Part of a small language model's weights.
Size: MLP 1536 tanh GELU, vocabulary 8192.
Architecture: biases, tied embeddings.
Training: a variant of Muon for these matrices, 575M tokens.
Each number is 50 + 10 x the weight over the matrix's rms, rounded and kept within 0 to 99. Layers, rows and columns count from 0.

# layer 4 attention key, 192x384, rms 0.0458, rows 0-108, columns 256-319
33 64 42 45 34 66 51 50 58 46 46 32 35 49 52 48 50 49 58 51 47 41 66 78 42 51 56 53 34 62 37 38 59 32 37 48 40 50 51 40 48 63 47 54 45 41 72 55 61 47 39 54 47 56 45 54 45 50 64 45 27 19 51 56
49 59 33 44 62 50 40 49 32 56 48 45 58 45 40 54 47 54 46 50 70 59 57 50 65 34 36 66 58 58 51 64 46 47 84 61 57 47 60 50 45 46 52 28 71 32 53 38 36 69 33 32 34 22 43 59 60 44 44 47 49 42 62 39
44 50 40 32 47 55 38 47 64 59 56 44 62 70 46 28 46 44 47 47 53 73 48 48 41 59 53 55 49 44 55 46 45 56 45 48 39 38 48 55 30 47 44 56 51 59 37 49 30 47 61 73 68 48 40 50 53 60 38 46 55 56 49 65
43 46 38 44 67 34 34 32 48 51 45 52 49 58 40 48 62 49 51 32 46 70 39 50 41 42 60 61 65 52 62 60 49 47 61 49 46 53 60 48 45 44 56 40 44 34 41 61 42 48 47 40 40 60 45 54 49 51 53 53 59 81 35 54
51 42 50 57 40 50 43 55 37 30 40 56 48 53 65 27 48 63 46 28 62 32 66 42 46 53 75 67 40 43 47 49 58 42 39 48 35 58 53 36 53 63 61 42 48 40 53 45 34 47 37 55 44 62 47 57 54 46 49 59 38 68 41 48
55 57 52 34 58 70 30 52 58 51 40 44 50 40 45 54 55 43 30 59 63 51 37 58 41 67 23 56 66 47 53 50 49 46 54 47 67 68 69 47 44 80 50 26 64 49 47 44 39 45 45 47 60 44 23 61 70 60 48 54 40 55 48 38
42 31 56 66 70 39 57 54 62 43 49 64 49 43 67 57 45 42 44 36 57 57 68 52 58 46 51 47 52 76 48 52 39 61 61 57 48 46 41 39 71 47 44 60 53 46 47 60 34 56 58 34 43 61 71 64 50 37 62 55 72 34 46 47
52 54 49 54 51 37 66 52 55 57 62 59 41 46 35 49 71 60 44 60 55 45 57 58 28 24 37 35 52 32 62 55 39 51 73 57 72 32 44 52 58 48 43 69 60 52 58 49 51 55 56 59 53 66 36 65 53 45 52 48 39 73 57 53
47 36 49 53 40 69 44 49 57 40 44 48 37 46 38 40 50 54 56 53 69 60 37 52 40 43 59 41 54 43 67 50 45 30 25 55 39 58 49 53 20 34 48 58 48 50 51 49 37 45 53 40 66 41 42 52 33 45 35 60 51 47 49 49
63 39 47 32 56 32 47 53 51 46 32 39 50 37 44 54 40 54 62 55 45 57 37 35 51 58 46 53 62 42 41 67 49 56 44 56 47 59 42 52 68 54 53 52 54 44 49 50 57 61 45 59 78 55 42 61 74 57 57 68 33 38 37 53
56 56 71 49 58 36 58 49 49 76 62 45 65 45 34 45 42 68 53 54 71 48 40 42 63 32 36 37 46 55 45 34 41 52 49 46 48 59 76 52 46 30 63 58 45 53 70 53 77 56 48 51 43 58 51 56 57 49 42 46 48 24 52 46
58 47 51 49 58 22 57 51 47 62 55 46 59 65 42 46 58 42 37 47 68 35 47 30 57 29 58 55 39 46 52 59 46 52 52 51 54 40 59 65 63 31 49 62 62 45 38 50 50 49 49 45 34 50 42 50 35 63 68 37 46 50 52 69
64 33 52 62 26 45 49 57 44 55 34 60 82 50 41 46 56 40 43 63 52 53 36 51 73 69 44 58 64 56 43 65 47 51 51 48 52 33 51 50 21 47 59 54 47 55 46 53 59 61 46 41 42 67 49 66 40 43 45 50 59 42 36 53
44 39 45 54 50 47 51 54 60 50 41 58 41 47 46 62 38 73 62 44 36 53 56 59 58 64 41 57 55 52 51 60 54 64 41 49 55 58 58 44 46 53 54 53 48 63 53 54 58 61 49 75 57 46 60 71 47 52 45 58 66 49 50 36
34 36 41 58 57 49 78 33 58 48 64 60 47 63 40 56 34 34 71 45 57 58 46 49 45 35 60 61 37 45 34 59 45 49 37 67 72 52 57 35 64 64 39 34 44 49 70 55 35 55 52 61 37 70 36 46 56 60 58 47 42 51 42 55
38 64 46 64 50 51 54 53 37 50 66 46 56 54 53 53 51 43 74 48 77 36 48 52 41 42 48 59 44 59 42 42 55 54 67 51 50 45 58 65 60 56 42 43 81 32 62 45 43 55 49 36 45 37 50 52 60 56 53 62 56 58 45 53
55 77 56 78 55 46 50 49 30 56 43 54 67 56 46 52 55 49 51 42 44 57 61 54 35 46 33 44 56 42 43 44 43 60 55 52 56 49 56 40 40 44 59 34 37 48 53 59 42 53 57 69 45 55 45 40 57 46 46 39 50 62 59 59
43 63 42 51 43 29 62 51 65 56 46 61 65 44 45 59 53 40 53 39 64 47 44 46 50 37 54 52 44 43 59 37 34 56 50 56 65 24 56 37 69 44 60 58 60 51 67 64 61 52 23 42 47 47 60 47 56 40 51 57 25 47 42 25
51 36 42 47 58 48 15 49 57 46 32 39 28 46 54 44 49 41 32 41 48 70 28 70 42 41 63 73 55 34 64 58 47 50 40 65 49 49 62 66 47 41 68 43 61 61 39 37 49 27 49 47 35 39 45 67 56 59 34 40 72 58 54 56
34 45 59 47 45 55 38 55 33 35 62 59 47 47 84 46 50 52 45 63 54 54 47 62 60 62 62 67 45 39 61 47 56 62 54 26 44 59 55 56 52 56 30 38 72 44 24 26 76 70 59 61 56 53 56 43 52 58 64 47 54 52 64 60
41 52 52 42 48 71 61 48 53 63 42 59 40 48 52 56 53 38 63 43 46 69 40 55 57 59 43 53 50 46 62 42 45 50 44 44 49 49 41 20 52 51 52 43 39 48 39 39 54 26 53 30 44 60 37 59 57 57 40 50 51 52 56 37
34 60 53 44 59 63 44 60 33 43 40 72 53 59 55 51 52 47 46 64 49 47 54 53 54 45 35 49 49 40 49 64 44 44 48 53 39 47 44 44 65 56 60 55 50 51 51 40 47 59 47 46 48 47 48 59 44 47 58 54 53 56 45 53
48 47 56 53 46 60 58 40 64 40 52 47 49 56 47 50 41 48 51 68 38 34 51 52 58 65 46 55 52 50 53 57 52 46 60 35 58 50 61 48 49 40 55 49 57 36 42 53 71 42 28 40 57 51 52 59 55 52 54 58 66 35 57 40
59 52 59 52 56 50 64 67 57 49 55 49 44 37 41 67 73 45 44 55 51 36 58 47 43 74 38 44 64 48 48 71 47 45 54 42 30 32 59 56 52 43 63 47 46 34 49 31 62 34 60 49 51 55 38 49 47 46 50 47 61 54 38 56
55 66 48 63 49 63 49 65 43 63 42 52 59 38 55 33 33 51 60 35 53 44 57 52 67 45 40 54 56 37 63 39 45 54 50 54 40 50 60 48 32 49 38 36 29 50 54 66 45 55 40 42 49 33 46 66 38 52 63 38 68 53 54 46
55 53 46 55 50 71 45 50 53 50 41 58 53 67 63 65 45 43 37 47 63 57 39 65 41 63 65 45 34 70 45 49 58 42 47 57 50 41 36 49 57 57 64 41 43 62 46 66 46 51 31 72 46 67 41 45 58 33 52 42 59 43 47 29
57 36 52 51 57 43 39 48 37 33 53 37 62 70 47 46 27 58 54 39 67 50 62 56 53 40 64 42 34 64 39 45 46 40 52 44 49 52 44 52 57 53 67 43 60 37 51 58 65 41 41 48 78 46 49 41 32 40 44 50 57 32 62 33
42 58 52 51 54 59 62 36 56 65 40 52 52 45 46 45 75 28 43 42 22 28 49 61 50 39 56 38 42 47 59 27 52 41 48 27 50 28 50 46 49 51 35 62 46 54 59 47 69 49 37 37 70 34 66 59 51 41 46 43 73 58 54 57
54 40 64 33 74 32 44 70 51 32 43 65 50 34 54 45 39 59 34 52 51 65 48 60 47 42 66 42 34 68 40 39 53 60 52 46 54 29 67 56 60 39 42 58 32 59 63 54 18 63 52 59 60 56 43 65 49 46 35 64 51 54 64 46
52 52 42 43 42 60 53 65 65 56 58 58 46 45 52 51 43 47 42 42 48 57 43 37 34 57 77 81 31 50 50 63 39 51 58 82 48 53 59 40 48 42 48 34 66 37 44 34 53 41 51 54 54 41 65 47 32 43 61 54 53 47 60 21
42 23 49 60 51 41 46 32 43 50 66 40 67 59 36 41 44 51 47 46 56 56 52 46 42 44 49 48 49 59 53 43 59 66 32 48 61 46 67 40 51 37 44 43 51 41 51 57 32 57 52 59 51 57 47 38 41 36 58 45 46 45 53 46
58 56 40 61 43 38 65 54 49 58 57 41 54 56 44 68 33 50 38 57 62 51 41 34 61 60 53 48 52 57 47 43 45 45 58 36 60 58 44 52 45 54 57 43 58 49 39 50 55 48 50 35 62 41 57 54 43 44 36 62 32 44 48 46
55 53 64 34 50 47 53 42 46 64 39 44 46 37 53 61 58 64 42 69 46 33 45 41 45 60 64 43 49 48 54 52 37 46 54 56 37 66 49 61 55 46 53 29 46 58 25 46 74 57 55 53 59 29 53 39 48 55 35 51 34 44 31 61
38 37 57 23 46 38 54 65 63 49 50 43 57 46 55 52 31 60 43 65 61 48 54 59 40 71 45 73 45 57 43 48 48 53 59 52 52 39 54 49 61 36 35 56 56 63 40 48 34 59 49 42 45 44 60 68 49 38 68 41 44 49 46 69
48 51 60 45 58 62 71 24 22 57 71 64 56 53 45 50 51 41 53 58 61 46 57 26 50 48 49 52 50 63 36 60 50 42 55 45 64 56 58 63 52 47 43 35 42 66 56 53 37 37 48 61 44 52 48 38 39 66 54 55 48 55 55 50
49 63 50 64 54 42 53 57 68 56 49 52 43 44 60 58 41 46 51 76 32 37 45 62 34 58 43 54 33 39 81 63 31 36 38 57 48 48 50 52 44 59 65 46 47 51 54 50 45 48 41 45 37 49 41 44 40 32 22 58 50 59 53 41
52 51 46 67 58 39 43 47 57 49 56 57 39 56 57 38 38 58 39 34 53 56 52 37 52 30 52 34 50 38 69 43 58 67 68 38 55 44 51 51 53 61 34 62 48 51 55 54 69 35 48 42 54 35 52 47 54 39 63 67 73 41 69 70
36 65 71 64 50 32 64 46 58 38 54 52 49 54 48 35 51 42 61 51 58 46 57 60 56 43 44 46 46 43 51 54 59 35 49 53 62 38 42 57 43 51 54 50 45 89 29 51 42 44 39 44 67 46 39 41 53 58 60 45 48 55 57 62
56 47 46 38 60 39 33 24 49 41 39 63 45 55 54 62 50 50 64 66 52 50 61 52 51 66 42 58 32 52 58 55 44 56 57 64 41 48 53 44 52 36 45 47 45 42 38 60 47 45 68 75 51 53 69 68 41 45 41 64 60 30 45 40
58 45 50 60 49 58 33 42 47 57 50 51 48 33 52 71 48 50 54 57 61 37 58 49 48 43 52 54 30 64 48 45 47 43 52 63 69 58 54 69 62 66 47 47 57 53 40 61 38 60 57 53 55 33 66 55 57 68 33 43 50 49 52 57
41 62 53 53 50 60 46 64 70 50 64 36 53 46 41 47 56 45 50 44 49 50 51 50 44 43 58 57 42 56 45 45 42 59 51 59 52 56 63 63 63 53 53 41 36 65 61 55 53 50 47 53 58 50 51 36 57 44 47 56 69 49 55 62
35 56 38 31 52 57 62 53 36 43 53 69 59 58 53 54 42 54 46 56 43 58 45 40 54 40 60 49 45 42 49 47 54 64 67 40 57 51 45 41 39 49 80 39 64 18 27 65 39 43 77 64 55 49 39 52 47 58 65 50 51 48 57 59
42 36 47 74 61 63 37 46 46 38 60 48 54 60 37 45 51 59 52 27 61 32 43 47 58 58 60 52 57 55 59 41 30 54 46 44 28 50 49 55 45 60 61 50 48 60 60 63 61 46 49 56 42 45 38 33 66 57 44 59 46 47 42 60
52 66 47 52 40 51 66 38 42 56 61 55 36 59 44 71 56 35 49 54 46 69 56 58 36 59 55 41 42 62 35 49 39 39 64 47 43 48 48 51 64 54 64 59 61 67 46 53 42 27 54 35 49 57 59 55 50 69 51 47 58 47 44 51
47 49 38 56 35 60 44 39 71 49 39 49 41 47 46 61 46 30 51 66 40 60 43 35 49 29 37 51 52 46 55 54 39 44 65 47 41 64 43 63 56 47 40 67 61 41 42 35 62 51 53 32 52 51 52 45 30 54 42 49 61 64 62 55
52 60 44 35 56 46 44 45 64 49 56 59 51 50 52 66 74 47 56 54 65 50 52 55 46 37 47 49 29 51 62 53 69 69 59 46 39 42 60 66 46 50 52 35 59 40 50 50 60 57 48 48 72 41 35 59 47 54 49 54 48 60 45 54
55 53 43 48 40 58 48 59 35 63 64 36 51 49 56 42 61 38 44 56 35 57 34 40 51 50 43 58 37 52 30 44 62 36 41 43 45 42 53 47 51 38 69 39 40 72 47 59 53 54 41 37 59 62 43 52 56 53 48 58 46 47 37 51
67 58 51 37 41 53 40 59 17 52 56 33 58 47 67 46 50 58 57 41 47 60 52 46 57 61 59 57 53 47 60 50 58 60 53 69 39 42 39 49 41 59 50 61 63 70 48 43 46 48 51 70 50 44 39 63 41 43 48 56 69 36 51 61
63 44 52 41 40 54 57 39 32 66 47 53 57 64 58 44 42 60 55 63 74 48 67 52 40 52 57 44 52 68 47 50 67 35 40 74 51 58 54 70 52 47 25 66 67 62 59 69 62 47 58 46 56 67 61 55 56 55 51 46 42 52 38 52
55 67 60 57 61 47 53 68 51 53 80 77 43 65 51 54 34 59 51 55 58 56 53 54 56 46 34 50 43 64 49 25 51 49 44 43 50 62 51 53 48 42 57 65 41 37 40 45 54 37 55 61 56 45 44 62 43 63 42 41 52 43 43 35
65 48 67 49 47 54 74 30 36 60 48 50 40 61 73 28 59 56 52 58 24 55 40 58 53 51 61 48 53 48 37 48 58 56 58 21 39 42 19 50 54 51 58 40 39 46 45 54 38 56 62 74 65 52 54 41 52 51 48 57 53 46 40 52
37 50 43 58 47 51 38 54 59 52 63 46 24 31 55 22 43 49 42 26 56 57 47 61 66 44 53 63 50 36 61 48 60 37 66 55 52 46 44 36 27 62 39 59 40 55 42 55 62 53 61 47 37 52 45 53 55 44 68 39 46 26 58 36
32 45 56 43 37 55 46 49 54 47 49 56 52 41 57 36 36 37 46 54 47 33 55 47 52 54 69 67 51 60 55 57 40 53 57 29 63 35 52 56 67 68 55 60 49 51 39 33 30 40 50 48 41 64 69 47 60 50 58 59 56 50 57 84
37 36 74 61 45 52 22 40 46 44 61 40 16 59 67 44 35 67 48 53 42 53 58 45 57 65 45 55 54 49 48 56 44 45 45 27 47 70 45 59 45 60 48 60 49 48 60 47 53 55 54 43 52 69 60 72 45 49 28 69 54 51 41 58
42 51 39 38 57 45 74 61 44 44 46 61 35 62 54 48 60 55 35 52 68 66 39 43 46 55 60 55 50 58 68 43 55 54 67 28 59 41 50 36 55 59 53 30 57 47 58 79 46 52 51 33 46 46 48 48 52 65 33 41 53 48 41 43
60 66 29 43 50 50 45 40 47 49 42 44 42 39 65 41 45 69 56 63 31 40 57 55 44 59 52 49 49 69 55 66 51 44 48 39 41 64 62 36 42 43 53 61 36 68 37 26 48 50 44 61 24 56 58 59 51 53 49 48 56 50 67 30
53 42 58 29 38 39 46 57 66 57 56 56 51 53 28 48 76 40 37 45 60 44 44 37 35 38 41 50 32 52 43 31 49 59 50 39 55 62 41 54 63 64 54 28 43 40 49 45 55 51 41 51 55 76 39 44 54 56 59 45 44 48 43 45
72 46 80 28 51 61 43 38 71 52 56 49 53 49 64 41 43 72 29 56 42 46 58 28 58 55 48 62 61 50 44 35 38 35 45 59 39 62 60 39 66 44 44 58 36 38 64 51 45 43 33 41 67 35 66 53 58 53 65 38 41 49 36 61
40 50 36 53 72 57 42 45 41 55 42 45 30 49 48 52 50 48 60 64 37 55 59 49 66 45 40 36 67 45 47 51 57 43 37 32 46 42 43 45 40 57 44 54 53 62 47 61 39 47 37 39 43 77 52 51 43 36 38 60 70 67 42 53
25 52 62 67 55 39 44 37 42 44 38 42 61 25 39 50 49 66 43 37 32 51 34 38 44 38 51 47 56 51 44 58 50 51 64 56 46 51 64 51 52 54 43 64 71 54 57 78 53 55 51 38 46 40 27 38 52 44 57 49 46 66 60 58
62 33 43 31 51 53 56 61 53 61 50 20 54 36 41 61 47 63 53 47 55 45 42 42 46 54 64 61 43 49 57 49 36 54 51 45 48 36 38 42 62 48 56 67 44 43 53 55 51 40 33 43 48 30 52 65 43 55 72 58 45 52 34 51
39 41 49 50 66 63 47 31 36 53 41 46 52 53 23 50 62 35 22 49 44 71 57 45 55 37 49 39 58 40 47 41 49 44 55 51 44 56 52 39 45 65 37 58 41 55 55 55 47 45 49 65 47 35 58 63 48 40 51 59 68 43 66 68
42 66 49 44 48 34 63 76 59 46 50 45 40 72 46 45 55 54 49 38 57 44 55 49 33 40 54 46 35 67 64 66 50 26 54 35 60 53 39 47 32 57 56 42 46 62 49 46 49 70 57 53 66 40 47 51 40 37 47 48 57 49 38 41
51 65 61 56 56 37 48 31 38 49 53 66 50 62 41 52 37 54 49 52 37 45 53 65 55 52 46 62 43 63 56 47 51 41 64 64 49 55 61 50 38 45 50 75 64 46 61 65 28 63 49 40 42 48 43 60 58 48 44 55 53 53 63 58
49 54 38 42 51 49 46 55 34 47 52 32 53 54 46 46 60 51 76 56 46 65 54 59 54 67 54 58 45 38 67 43 28 44 59 44 30 68 36 87 55 50 49 47 56 58 61 45 59 41 63 54 49 65 48 47 44 41 42 49 56 30 46 52
46 39 43 48 50 47 48 24 53 58 54 57 39 60 20 57 58 39 39 73 64 63 42 41 34 60 61 51 51 56 45 64 48 57 44 57 51 38 41 51 52 31 47 54 40 39 42 49 43 52 56 36 53 63 75 54 67 60 51 48 52 66 38 50
43 38 32 62 38 47 61 52 39 52 57 52 73 40 51 57 42 54 51 55 51 54 45 41 34 49 44 53 47 43 38 52 50 47 57 34 52 41 45 47 56 41 51 59 56 58 65 51 46 37 52 35 64 62 50 48 51 51 44 45 48 42 52 39
54 61 61 20 44 67 45 35 39 56 31 52 34 35 55 62 61 47 35 52 66 43 37 36 16 34 50 30 27 39 52 51 50 68 36 56 41 52 49 58 33 68 38 58 46 48 36 52 39 34 46 59 64 56 69 40 47 48 45 51 60 31 68 52
68 58 43 45 36 61 45 53 53 49 68 59 57 41 60 77 54 60 52 59 48 27 64 52 58 40 57 49 43 40 33 61 42 52 54 35 49 37 42 46 30 56 50 58 53 45 57 45 54 48 37 62 42 57 61 52 64 54 54 63 56 54 42 43
51 51 70 49 80 58 61 64 26 59 58 43 59 22 79 25 60 69 63 50 45 33 42 50 41 29 39 65 51 52 53 57 58 57 34 25 54 66 64 55 53 58 45 58 59 48 56 52 67 56 36 57 42 44 30 41 53 48 41 47 69 59 26 43
49 46 40 47 53 60 37 55 48 50 46 64 47 42 38 52 49 49 47 47 55 64 40 40 57 53 50 32 51 53 61 46 37 35 56 53 64 22 42 49 40 59 63 51 39 50 35 45 28 48 40 57 50 50 60 51 41 51 46 56 53 47 47 39
41 28 54 38 55 47 52 46 55 39 77 64 56 55 54 34 60 49 44 39 42 65 54 46 39 48 41 36 48 62 41 46 49 50 53 52 41 53 51 65 47 38 47 30 44 47 66 39 41 53 51 39 45 56 46 54 63 38 50 58 53 39 52 65
58 44 36 44 61 30 56 27 48 54 67 38 64 81 26 36 52 30 32 41 54 63 58 36 39 58 43 65 56 61 51 53 43 65 53 56 61 42 38 54 58 49 71 42 43 47 48 65 34 54 46 41 51 58 46 46 53 62 47 41 58 50 40 67
56 56 53 45 47 44 61 65 50 75 71 60 59 54 40 45 50 57 47 52 57 53 51 42 32 49 48 54 42 52 67 64 34 52 69 34 59 54 49 63 36 58 70 55 58 49 51 66 59 67 39 26 47 39 62 67 61 63 38 49 52 50 43 49
50 65 69 56 54 56 51 55 74 52 54 43 53 66 36 47 52 65 64 37 57 65 52 34 48 42 57 49 56 60 46 44 51 68 30 46 51 37 50 35 39 57 43 61 43 36 59 69 53 46 53 54 29 51 47 31 50 49 63 31 25 41 52 23
45 38 67 53 53 55 32 57 66 71 59 49 57 39 44 58 44 41 51 35 61 70 48 54 53 35 48 56 54 54 62 59 43 36 53 55 64 58 35 59 52 46 36 48 35 36 46 46 60 49 49 30 55 56 74 46 37 48 52 38 36 51 44 62
49 71 57 50 64 60 47 43 41 56 51 30 49 53 53 51 67 38 64 76 63 27 38 69 41 40 44 59 35 56 50 43 48 48 57 48 58 68 46 54 36 45 43 56 50 58 60 54 32 39 43 56 42 55 42 56 42 45 51 59 53 41 40 63
51 46 39 53 48 37 33 68 57 47 40 55 49 61 49 52 58 53 49 75 59 59 45 56 39 50 45 43 38 39 53 51 47 61 30 58 50 28 41 41 52 48 51 60 39 54 48 46 34 60 28 52 49 21 44 25 46 45 59 64 55 62 38 49
44 53 52 48 45 59 38 59 23 58 44 50 53 53 34 71 60 45 58 47 48 54 46 45 55 38 54 46 49 36 59 47 44 54 41 48 47 54 52 40 48 58 55 56 46 65 50 60 49 38 56 58 54 61 65 56 66 57 30 48 64 57 53 55
57 52 62 22 50 33 60 52 28 44 55 63 67 56 45 55 36 65 46 58 44 41 25 37 49 51 46 55 42 51 33 55 43 42 55 53 59 57 54 65 60 38 62 33 34 51 46 42 41 38 59 49 51 52 40 62 37 54 61 49 53 44 53 57
53 51 54 53 65 50 43 47 63 59 57 50 61 60 48 61 38 73 56 43 34 48 51 54 57 68 44 43 52 48 40 64 41 46 27 31 52 42 60 30 50 47 42 65 66 35 50 55 55 55 45 74 52 48 53 46 47 37 65 49 42 39 51 54
57 29 40 39 35 47 56 69 60 36 50 59 55 48 54 60 67 51 46 66 50 65 53 39 57 49 44 38 55 46 50 48 40 44 43 33 47 42 44 39 48 43 67 49 41 57 70 71 45 59 51 40 45 60 68 64 64 46 47 52 40 34 43 58
58 63 63 44 57 51 30 63 35 39 44 40 47 74 58 72 39 62 56 34 41 37 48 43 50 43 52 55 36 46 48 45 61 42 43 43 54 55 45 45 53 44 47 46 44 19 22 46 60 39 58 65 36 49 48 33 58 65 50 46 51 79 43 70
38 55 66 39 41 41 48 18 45 62 46 50 55 34 36 44 50 40 52 45 23 57 53 52 55 44 45 56 58 56 60 28 54 55 43 61 46 60 49 50 46 41 49 48 46 53 52 44 33 33 51 51 40 57 47 41 43 53 65 55 37 37 57 56
46 35 71 56 47 44 62 50 64 57 61 44 52 51 50 65 39 49 47 44 39 58 42 39 50 43 33 40 40 62 39 33 49 43 44 66 65 58 66 52 43 27 53 51 42 60 58 33 43 60 34 41 33 57 46 56 44 44 41 46 62 60 42 38
56 44 44 47 68 58 44 41 60 47 51 68 59 61 33 58 48 34 45 44 54 48 70 49 48 50 56 55 55 38 39 49 48 37 61 63 64 60 50 36 59 47 49 45 35 46 28 42 29 26 52 57 66 58 53 46 38 41 52 55 48 62 60 54
50 60 72 55 39 66 53 80 48 43 50 61 46 43 40 41 39 43 47 51 67 19 41 53 55 53 31 56 64 45 39 45 54 59 36 54 42 49 64 39 52 41 46 58 61 40 51 64 37 40 31 48 65 34 41 58 63 56 35 56 46 37 43 56
47 43 62 50 51 40 41 53 52 54 43 62 49 49 46 44 36 49 53 46 34 40 50 65 52 51 50 43 50 48 83 55 47 55 44 38 33 68 61 43 64 53 60 61 57 66 36 50 42 39 48 44 36 49 41 46 44 49 61 71 52 56 57 45
41 45 47 66 45 58 41 58 51 63 64 70 58 53 61 27 37 33 32 83 46 22 74 69 52 66 43 34 61 56 51 59 55 52 61 64 63 47 47 35 49 60 59 40 47 60 60 47 49 69 41 34 56 47 63 52 51 49 36 56 58 60 69 32
29 31 56 46 51 56 55 57 54 62 43 52 42 62 62 24 66 29 54 60 29 52 50 51 59 48 42 47 61 43 51 54 48 46 31 45 40 62 45 58 55 44 39 41 22 61 45 56 68 42 43 53 52 35 59 54 58 44 28 60 51 25 62 60
52 35 54 60 47 42 33 59 44 63 62 48 22 55 39 51 59 69 33 63 56 58 52 46 53 51 46 47 60 68 60 37 45 46 46 48 26 46 45 52 56 42 55 56 48 45 45 53 42 44 59 61 45 75 70 49 51 57 59 53 58 40 62 52
59 34 43 74 48 55 57 57 57 54 46 47 57 43 49 61 56 52 45 45 63 55 58 52 47 46 46 75 38 51 66 51 41 39 70 39 59 68 62 30 47 38 55 39 35 43 57 55 51 65 48 45 55 50 48 42 47 64 59 42 31 51 54 38
57 45 51 38 53 54 59 42 48 42 55 51 47 51 56 30 67 37 53 57 47 47 69 53 73 42 37 47 62 43 34 54 36 44 50 44 37 20 29 48 45 60 53 51 46 65 49 57 43 49 37 54 70 43 54 48 57 54 37 47 58 30 28 53
54 50 49 67 67 59 43 26 50 46 63 30 57 61 59 68 57 42 51 37 46 57 46 46 74 65 66 44 51 53 31 33 36 65 61 60 61 53 63 50 45 45 63 48 47 37 46 59 62 42 55 57 45 70 54 43 38 41 72 43 52 55 49 60
75 65 60 40 53 46 58 47 24 41 45 48 42 59 72 63 33 49 48 59 57 39 40 50 51 65 43 60 46 57 53 49 61 30 50 47 56 61 52 40 31 56 49 39 29 55 53 43 53 54 47 51 45 56 61 63 49 45 51 55 35 42 43 54
32 74 50 55 45 54 52 46 40 52 48 54 63 55 59 66 52 55 44 41 37 72 53 48 64 56 70 57 42 40 51 50 42 37 52 54 39 57 54 44 49 41 42 52 36 44 63 54 47 41 45 39 49 59 43 55 55 65 50 47 58 41 40 30
49 34 64 42 34 41 52 59 43 55 51 43 69 35 61 54 58 57 43 47 51 48 43 46 39 52 32 44 59 54 55 48 47 42 50 60 48 55 51 52 48 53 54 57 66 32 52 46 52 50 33 41 61 60 50 47 46 47 48 45 43 46 61 61
31 30 56 43 54 53 59 64 45 32 45 52 55 52 52 39 51 58 42 66 38 34 45 46 58 57 63 47 54 43 61 51 60 51 37 24 34 52 59 52 43 52 47 53 52 45 57 67 54 43 44 47 47 42 42 45 69 52 55 62 48 49 52 64
43 39 45 61 34 43 43 40 55 50 39 63 45 48 49 58 45 56 42 36 64 58 53 46 51 70 72 56 64 41 47 58 56 37 51 44 40 38 49 43 42 35 42 44 55 53 52 45 57 52 51 48 48 38 45 47 49 46 53 56 60 58 46 63
45 52 55 40 53 74 30 61 44 66 70 38 64 46 48 50 52 60 45 50 29 40 43 45 52 53 52 55 69 40 42 67 52 52 39 37 38 50 66 49 67 47 58 41 55 45 38 37 51 39 52 49 41 23 54 37 42 61 47 48 41 48 49 54
48 42 55 55 47 42 67 55 58 47 52 71 58 45 48 61 57 38 43 63 70 45 45 46 46 48 46 50 66 35 51 52 52 56 46 43 69 54 69 48 48 54 56 54 57 55 44 66 47 55 56 37 48 52 42 35 44 76 72 55 55 43 33 50
55 37 61 61 41 42 44 47 59 43 50 56 31 55 72 40 55 64 59 48 64 56 57 46 37 60 56 58 46 49 50 55 57 44 55 58 64 62 45 31 51 40 41 54 50 53 46 60 22 38 56 48 40 40 55 48 39 51 45 43 66 58 57 36
64 50 48 47 56 31 47 47 54 57 42 55 49 49 55 59 46 50 46 47 48 44 53 47 72 41 63 39 50 67 50 44 45 44 44 50 50 68 48 53 49 46 55 41 48 54 24 55 34 33 68 53 52 59 39 52 56 50 41 42 62 57 43 69
42 50 28 70 40 39 65 45 47 52 57 53 31 49 54 58 47 67 53 51 59 50 52 56 48 50 55 57 45 42 56 50 46 52 50 54 71 50 48 59 62 46 30 53 40 47 70 55 63 54 55 43 56 62 52 41 46 49 58 31 50 57 66 55
50 57 42 53 62 58 43 31 46 55 42 60 40 59 46 50 45 43 59 38 47 55 46 43 44 62 45 55 49 61 54 41 41 55 51 42 46 55 54 38 34 58 60 56 31 50 46 46 51 35 39 48 56 50 32 34 52 61 44 53 44 36 46 51
46 58 51 51 68 44 45 61 45 44 51 50 54 48 34 49 38 58 36 55 53 60 55 29 47 65 49 46 59 46 46 53 48 50 41 56 40 49 59 60 32 48 44 53 58 38 47 33 44 37 45 25 40 50 49 58 46 46 49 36 50 66 50 41
53 49 54 52 46 59 35 49 46 46 39 44 44 67 48 26 46 47 52 43 49 52 69 41 69 71 39 43 52 55 43 52 44 57 43 55 55 62 52 43 52 47 52 45 44 42 51 61 44 39 47 62 44 49 34 62 54 58 47 48 39 33 43 45
38 63 56 64 64 62 41 53 51 65 58 54 44 40 65 39 68 40 46 52 52 57 47 66 53 53 49 57 50 60 58 61 55 65 52 59 45 57 61 62 52 44 59 53 49 37 49 39 49 52 49 46 58 47 62 45 45 56 42 45 49 50 58 47
49 40 47 34 46 53 46 46 39 64 65 60 64 45 49 35 53 50 48 44 36 47 75 57 65 44 50 35 53 42 47 67 47 53 54 57 51 31 46 50 55 40 53 47 43 46 63 36 57 52 46 47 52 43 51 64 69 57 56 68 54 52 55 66